config = dict(
    hidden_act='geglu',
    bias='none',
    init_std_o=0.0122,
    init_std_down=0.00749,
    learning_rate=0.00583,
    lr_mult_o=1.5,
)
Each number is 128 + 24 x the weight over its row's rms, rounded and kept within 0 to 255. Layers, rows and columns count from 0. Numbers have three digits each. The size before them is the row's rms in percent of the matrix's.

# gate: layer 9 MLP gate, 256x96, rms 0.144, rows 6-45, columns 48-95
# up: layer 9 MLP up, 256x96, rms 0.138, rows 6-45, columns 48-95
# down: layer 9 MLP down (transposed), 256x96, rms 0.0545, rows 6-45, columns 48-95
gate6 101:098133128147095128121157138128110159118092136125140117083123132135140096123141100125122136177069128109119129137160149143139163105143174116108150
up6 098:139097160111135149148150158131107123112162123102112147109126128132162143109167171169117145152080098123142148138143152121139116059162123130141109
down6 103:103148140122124091116135113134159095118102164166141108095156109105112104171094111119121134122163097146103125152069139098163114124137177142152160
gate7 103:162117133125144148129156123107139096102119156123130132134127129150127139124146135114123132105107162106152156106172162137113081165121135113172139
up7 100:114118164105113150113141120071110151113110116141140122136118122134196133150118157146176089112136141127109120136183123118089101134119102140104131
down7 112:152128159123121120094169146118109113109163161101074117142132084154109099108127109119133106165133149115136100120138092135174163144141133136119141
gate8 103:151157100112154146125132155145183165115146112133077113128118111139124113148148108145158190136089164130147112098149131129081115156153170125133103
up8 103:161135066095108147137137085170123153132148126097119167136132104114111113121107126151170135106109187060121129120106187132107080127171130119110143
down8 102:140143099126175119099115138123143113099160153140140151115150111134129096120104144130099081131129112136162122110155131094160144105105103142084100
gate9 100:114091141117143139132131129133108122124166097169147160128136103159127143152110144121124102135150167080163111164129139129142147161138133158111159
up9 101:117108132132144095161142150102121146152175144106153154145108095172128119120124123129119095116110118102122179144184154141174111130137146162130183
down9 093:136149109119117128136143111166134144103127144147116114063132138122094146148100100116110141116128138209098084172143106109136096101151100140132144
gate10 099:170119107148163142107157123159130059143150112137113108087108083115159175146101105095118101088068114129132130101101112106111151096141123116090130
up10 103:136104159132123145198138135098152096127133155090106111122143145150108123107132166153113163120133152149102152122119140127135090144104123114169120
down10 104:132136098129172115110129164167116093152131144155086137134134119123151141134106107122154146166088107142150092133129156102115168135120108105126133
gate11 090:172148108108178137143136108115080123161137130192150117095140120136083156138128127128125161202119144125103090129119116123118146106163122164128139
up11 095:134159149154111111151139148097117150116120087135116127164136099127117158144147144136091077074065150144129142134130101170111103096112142140149119
down11 089:107155143120168132125144133104080148146109149116128171079097135136113150135109115096177129187123152154111104173173114132106152116100135129164112
gate12 110:130162164124132108131092139164144135081125105138090146160133128137146133119100099138120115098116144107130081153153134121147128130136106180142176
up12 112:092128098176116110118127158167128097130125138152128134072136143095102084079100122096180113158163162104126099102139118107153150113134104144120144
down12 114:140068084104133127138129110109159180154138150122132143166124078120104098170154120118125096082127111128116099114121136142144132168102135120142104
gate13 103:171170135165130106087143120108095120153146132170086132159112131124096179114139135144141092125151105166134134089110155154115121101141157140168117
up13 095:174166099106157160114105144133157165140135167122131106161123150138125137100204143106118116146159121150152109083081146078127110129090105122121193
down13 095:060120161156088146163126177155121125151147134111130161120148159115155151153103086118116131117118149117128134139158080135133115157125125097145111
gate14 106:110126137101130096127143120095123115121149104124082144129118121105094156128128155119110143108143136120187122126137108141147156116142165121157101
up14 097:122137068131145147134116107123155163160127108119122113152091175132058156135136105111140168167085127140118102127133134115104113161152128133117104
down14 096:146086128168133108076123122148071092130136142135163134099110131131176066135092140125140145099145152083138148101119115096145136136145099098142154
gate15 098:120173139112083125109103091139160131124150126127101150132117140119128127097057137120152089093137128101182124067121096112152158145137120125092147
up15 108:146122192097145164129104120145153115147106120127123088120102123107089129069090131137159133106156119105122162120102088126152167162167125125111161
down15 108:106146121158130129119141167064100159133131125174146138157174111150126152146139124106110142115136117105165122130163132136113115090084158138126123
gate16 086:172166122160117106162141106139109146082123099134125149153151071120099127127152111140116114156100125083142144129062077096113110117115135149149124
up16 078:121057113082095121130163124152088110184118131177150145141112139133140143159104136151118148128147109139136130161165153115136158170126123148115159
down16 090:133121135145120119114148046162128149089114127141106144133164087107128121139141158097153123208121101128117163150128131161098087128173138148110125
gate17 103:096097104143118106082170110134144111122142177122087126128093139113134122151116130103140140132110106156132083108135160151105111153091075134140122
up17 102:168152119115106133169132146111102133143145116136088139100152079143154137151086132121147136076161140149110172143112111162099098138123090145155130
down17 099:106145117130176112117168110126119163124127137074110168122116106117112123125122129138155122120098114105174140123139139109097115131182133149121109
gate18 098:154143093133109141071152148155155094150126144158121122146116108156133148140081122122117125129150147178123118141099138128123083150093131172139104
up18 095:128137110136114107126116110106083110141149109081129138100116119152161085112147166147110129134100126120065110150162110143147151111125161117121125
down18 091:135150127137126148158170136125134098116098140142122136139126148164141140092125099095168120138156173168095140124121188141125077090127105141139085
gate19 102:142127121119130137089129096169128094116129141155134155103181088146132091139125136138123109112104095164137141116164153140142092127090145149093097
up19 105:134083161115108103118115159112175118147062134126111137077119136127112149136132135114132148144129120144170180093153150106102110118168073167124093
down19 109:131110137104104118134103117120030161137133096121143136105118113118145119106099114116144148137109132105127076137144142122104123166129154117121174
gate20 100:128137164143168088131122113099139120123110157128156115142122145099153161166133114123161127162110072134109077106136106100075150117123145144136151
up20 095:124146111122144092120149135122123162099152099135104160106106113069138154105094125105134144135118094166103179143100132075143109155128128142147109
down20 087:103145130133114135104102157140158178156100176140091130108132132110126146119154102089138134169122097181154136117092085119129129150127120114157138
gate21 108:132145124119120139137150098120121142132162132144081124113119082160141133156180164078103108143115154119129116167146139152091139137146179160125118
up21 100:163169127155103184140176133129161089150098099108134131114113133146172141119112144118149125085125084124096158119127135139120131166136143107141123
down21 103:142164113129145115114104079157151128139104160098129167133141133117134182116138126166188134129163114140097127126106121132147083104124111111139123
gate22 092:150126093142149160110161117136092198114105125126106152101135160125143127129091098130130127135161126086156158137143126147110125151140164151126130
up22 090:170151090134156127109148117141110168089119103153083088165098112133118141099098149125126106126097135113136116116130148095139111084109071143138137
down22 090:116179093130102145115127135108157141099136121118089081173121132139085103135159151115174156095119159141115110142122123139103136085138120160130141
gate23 097:126139127172109092123123111112124141186152157120143119152154117149147139181147115120150147148123129106156118125132140139108133171153142172088139
up23 102:138156137161050106125071144090147129116131139150082121138137067138136121130131100124146116149124139168113110123140150129166103149143124141075174
down23 101:127121138113153141146142105156048134132102163130159106147088161126094100148150160129115200134103159130133187127156159152138134105131148107120130
gate24 103:124149118142101139163112144120112118115137139122110160104127105151072182127140110124096144099126106110133135169106123091115111096170144101159160
up24 109:138139126140134140117080093087116176100071145154107122094124102099093138123160095153079121122124095103121161109152105114126121142092109152124152
down24 109:122109130157094144174123089134130197127135087124090148164116157109161118118136116102153161152095150096138139127125164156135118146122126144171097
gate25 094:112125058134125110109125152132106112130112150136112099079106117117097130155113101127097120117129131135121127168128152136083116120094143162095143
up25 103:131157110182110148083128125104108095138099115155110134128098117083135167100072109161136096137155116166177145133155129125154112089124134143108118
down25 098:122088115144170113146086127083145155084113115136138099161167106148142086095156142121142145150185146115102138126123144124123144109097142140102115
gate26 101:187137121127132107150183110105101139151103127130132094146151126185126178130161100104160139097132138121132121129111159122076141125165144095123115
up26 110:103160117127133109106171111158155113143122178130103119084115145118136176102101152093125100180128120116094132077151129167133128126117084142109122
down26 099:093098122118116143121134086131136106096118141151168108095148122141094101127099132173147153119128112117129095148141119123100084174097176131101129
gate27 098:159113148111135088106170127169150106171153121117149083179128148099109124150096132140128127161105137113107156124105120154116119107151129179125145
up27 105:109141136108129090124127098087134144161162134139153165125111118141115179126151171096148146092142117132109168138130148119133109157096103081148111
down27 100:170103138118091100100118143116144132175095137105122103116099126149087146170126103139075096149122121135146130132130112133109082111141117127100089
gate28 093:143148123130132144130074095152175120113092129133138125105146089151124100125107097133145099107106188105145113158103108125087118128177131144120144
up28 092:148137088139134161100175137119157129172120106099098139094158149165104125117149132131137113111143130125076111132082102177145142116088135142163103
down28 095:151156101148126084101116105115133102093115155134151173114131080101132101120117109098148139188122106127124130140130121118130128169194113166119111
gate29 096:090156123100127132128103140118149157117131141134113102091134136099115098124096119106128059094090123082161116084139107094157138139157105136140158
up29 108:143139137108148148107166161118098096131153149081158138145158123136137147152152113162148133157132132179077098160127126135121127119095156146164131
down29 117:135112133088141111154103114148154111156132153115100129121130122115130095147105109116112054116135129138147107115146092143129137134144085108116108
gate30 098:144095138115127133122142135145131117164154099090159150126146163175103103114122107147111127122097128114124107099128124136097127144129143146117118
up30 099:099149141141136120126089102126157149107156145109133122117094113113127158107110099150129104142123086095143087122081082085122113131114119116110103
down30 100:126113159121114157109103106112150133158135142127119113153116140146140147106101126124150124147172132140135174082136137141130108168067117144124166
gate31 095:149086135106096110121100114111148124091134141124080121141119132161170104092124136095062110119122127114128150144092142079089130152152153131111119
up31 096:118151086123140133120101138103108181118141122128129125132110136059136108120092131153155149118148144125107085144111131091115131153148155154152096
down31 094:164129087107135158119129127174166111098189106119134141140101141136154156132111165145146133122132134159158127123094105119159136113139060141124131
gate32 094:097144104150146099117152102111128145130120113127117077122092132148111136103113161116130145150109157146147137129119140138122124165194141126089115
up32 093:124140125135109135168124109096127088130145119177115137100137170126114135136121112113124126158131127157134150132141115122145115119090178067137123
down32 095:138134100133177128130134128137129138132133133119123106117147131161139140142115090165121133105106148145106134173107094149124177114112116145115180
gate33 105:157146115140142149112119152097137098153171108134087170130141125133146170150094162095126109112173066135134168093143140163094149116122107127159143
up33 098:122129094111168145153152134113137111093147128113116116111168127104108149113111068158135131127141109123166124138128041180116153137105142134108116
down33 098:099106109146157104173142146136118131136129195155182113145110150129115090093166144150135164096141137139090111136094111089102139097083119122111089
gate34 087:140134139138117123108118077154144134117134121107121108106140149169124161107096129114116137122111146188162117151177098160088120099108121157122146
up34 093:144144107143143114114176087072141082092115094083127146122121134119124133143136141161128123160148081089122114131108113110141176123129122162146108
down34 098:146144123091123140140131104141124150133115126142127117111124139167082098095113113106115163133089136183175141169180167137087084119112137118123150
gate35 090:119118119121100123149123151141142156194145149102128112153171096167131096095116087131126160129155145125123145181114174188134123125122147149112083
up35 094:157155135131144106133190110128132130132115095118146147141133110133112119141124119150136143147195124163108130096094128139171139119089121077132063
down35 098:104145116117140145095106138117127087139129147120084114085136124153142183120138175112114094141156152119084103118134130107121154136172120095129186
gate36 095:152149112147128109109093113134136121128100128152161162105076138120123108144080127138138138115103103140116092081105121109123123083110151168169142
up36 105:134126132147158128091129132138117097132141125146123156131148119096100158143143111119144120159130149114092111143154099138186112135088095148115089
down36 096:137133146088097121127143138116100171118128079152122184111097142141157112140102165150124164129125108100155144126102131109069149135162175114146146
gate37 098:103120121161150094127136103123112152115105075154133120143087090152128157113153142138134127107148152155155130137158071113100118141123136168144134
up37 109:116139154158154106134146131169123115135146146154158125106140120139119161100123099094124142116144147143111119109116097156119109124107136118127165
down37 104:158163151104149150095155138128179135135099111116137157118172102101130114108146140131131082145119115178134132091113098127118123111129163093115133
gate38 105:128096116154134170112153123107148181116133122153118145144123129130092096131155089145147123122127140101130133121120159095120107137110093110101103
up38 102:117150104197113130153153180170105128148171145164093141142111110118140115116124143103108103132079142146092118133137124132097149138123151124153152
down38 100:125103155140148123150065124157119158129171123133114143154126144108125160182159137118131130112147110114117144092155126126120105128122101108116124
gate39 118:086099134113128135162106151100140125127167120154161130090097167125139124143117099137136156104117169147130122140130144114134077101126111124102133
up39 117:116137109148096166115096155138141124111121087152084100113141136128125132121100116116156156158137136116121112155146137132103161120111113190076110
down39 108:101132165099129123165150171141132107166127129158160162157158187175134121105137088106135131113167131151109107138134073148147101144136123113146121
gate40 101:146132133144109088094128112099085141124092091114116115118137102117128197130135110129106117163156148112124106120100122167123089112149137115121101
up40 095:182143123146134094128132119149124137131134167144085122177137132099131184091115118144183117134157122104136102118132123127122096122118164132136121
down40 099:130095136141111164109145104142150129103152132132129138108134094132127073172114144166077126111133158110125165120126171110065133131116150117098145
gate41 099:111099138126102121127136123175150130143158131119104123132165168124149133157108114146132102143143146135141186108094106077134077119129140140115122
up41 121:102105108134134147115123143089104180144154105116084204153184147116129126101125143157111145117139085084144120128125139119089131134123141151144123
down41 105:094118171096113154097122149109137103144142104149147097136124172125135159157114127105149116144155144145132195144112079130142137140139164090121170
gate42 103:158160141095086127067086099140143136139131150087126095124127114148144135151161110134133178146128088093138098107123136140119212124148152113096126
up42 105:154096104114131123136139116110131152133123131122118167129140076081149144105107143126099128100119165137128173168139114131152114082106097122144142
down42 104:103182095137153151124125140082141151137132128135148097157130099156130155161130126141158148146114106103110122102094152102141118123165187154123123
gate43 099:074121138112112139109080150123154097116138133137144091094095129121112137118130131115074108134093122105107149140130115128133139132144159107120127
up43 100:139133125099111129107145126115095086136134146136111135156113177163161133112165132118155144120092098135160115125139153151139113071124122127104088
down43 096:151134149174095105144143165111132119135127116130147141143127112116138095109078143117117131178174106166118114149146091119095109160099112104133137
gate44 097:126165117153084120134108174115106097139126107142159098181150136114139093122150164157144102156113120113087140117091147168099163091090118149125118
up44 102:125110126104136083109111134118145188133140114119103138075176086120100136080141139088119148102142124130146161153124102099112140129154115142115122
down44 097:151144113100110117145171153116113097139126115140138090165142154150139111152084067152128132151150155142084066130115089126186149133101139120142091
gate45 092:147131090112139141135121133085145110121107148120099113124120120099118071152162131156133101083155140125107150146097148140083151163144101100148136
up45 093:143150152100147127128099099127120121138183095168176158111142152144143104116154128119098113117126138134129173112092107134112127134119135151102171
down45 093:159143085097143135154132127128118112153132162147135138122134110166142148120112135104104127131163147108126102162126099129144077147111139155115098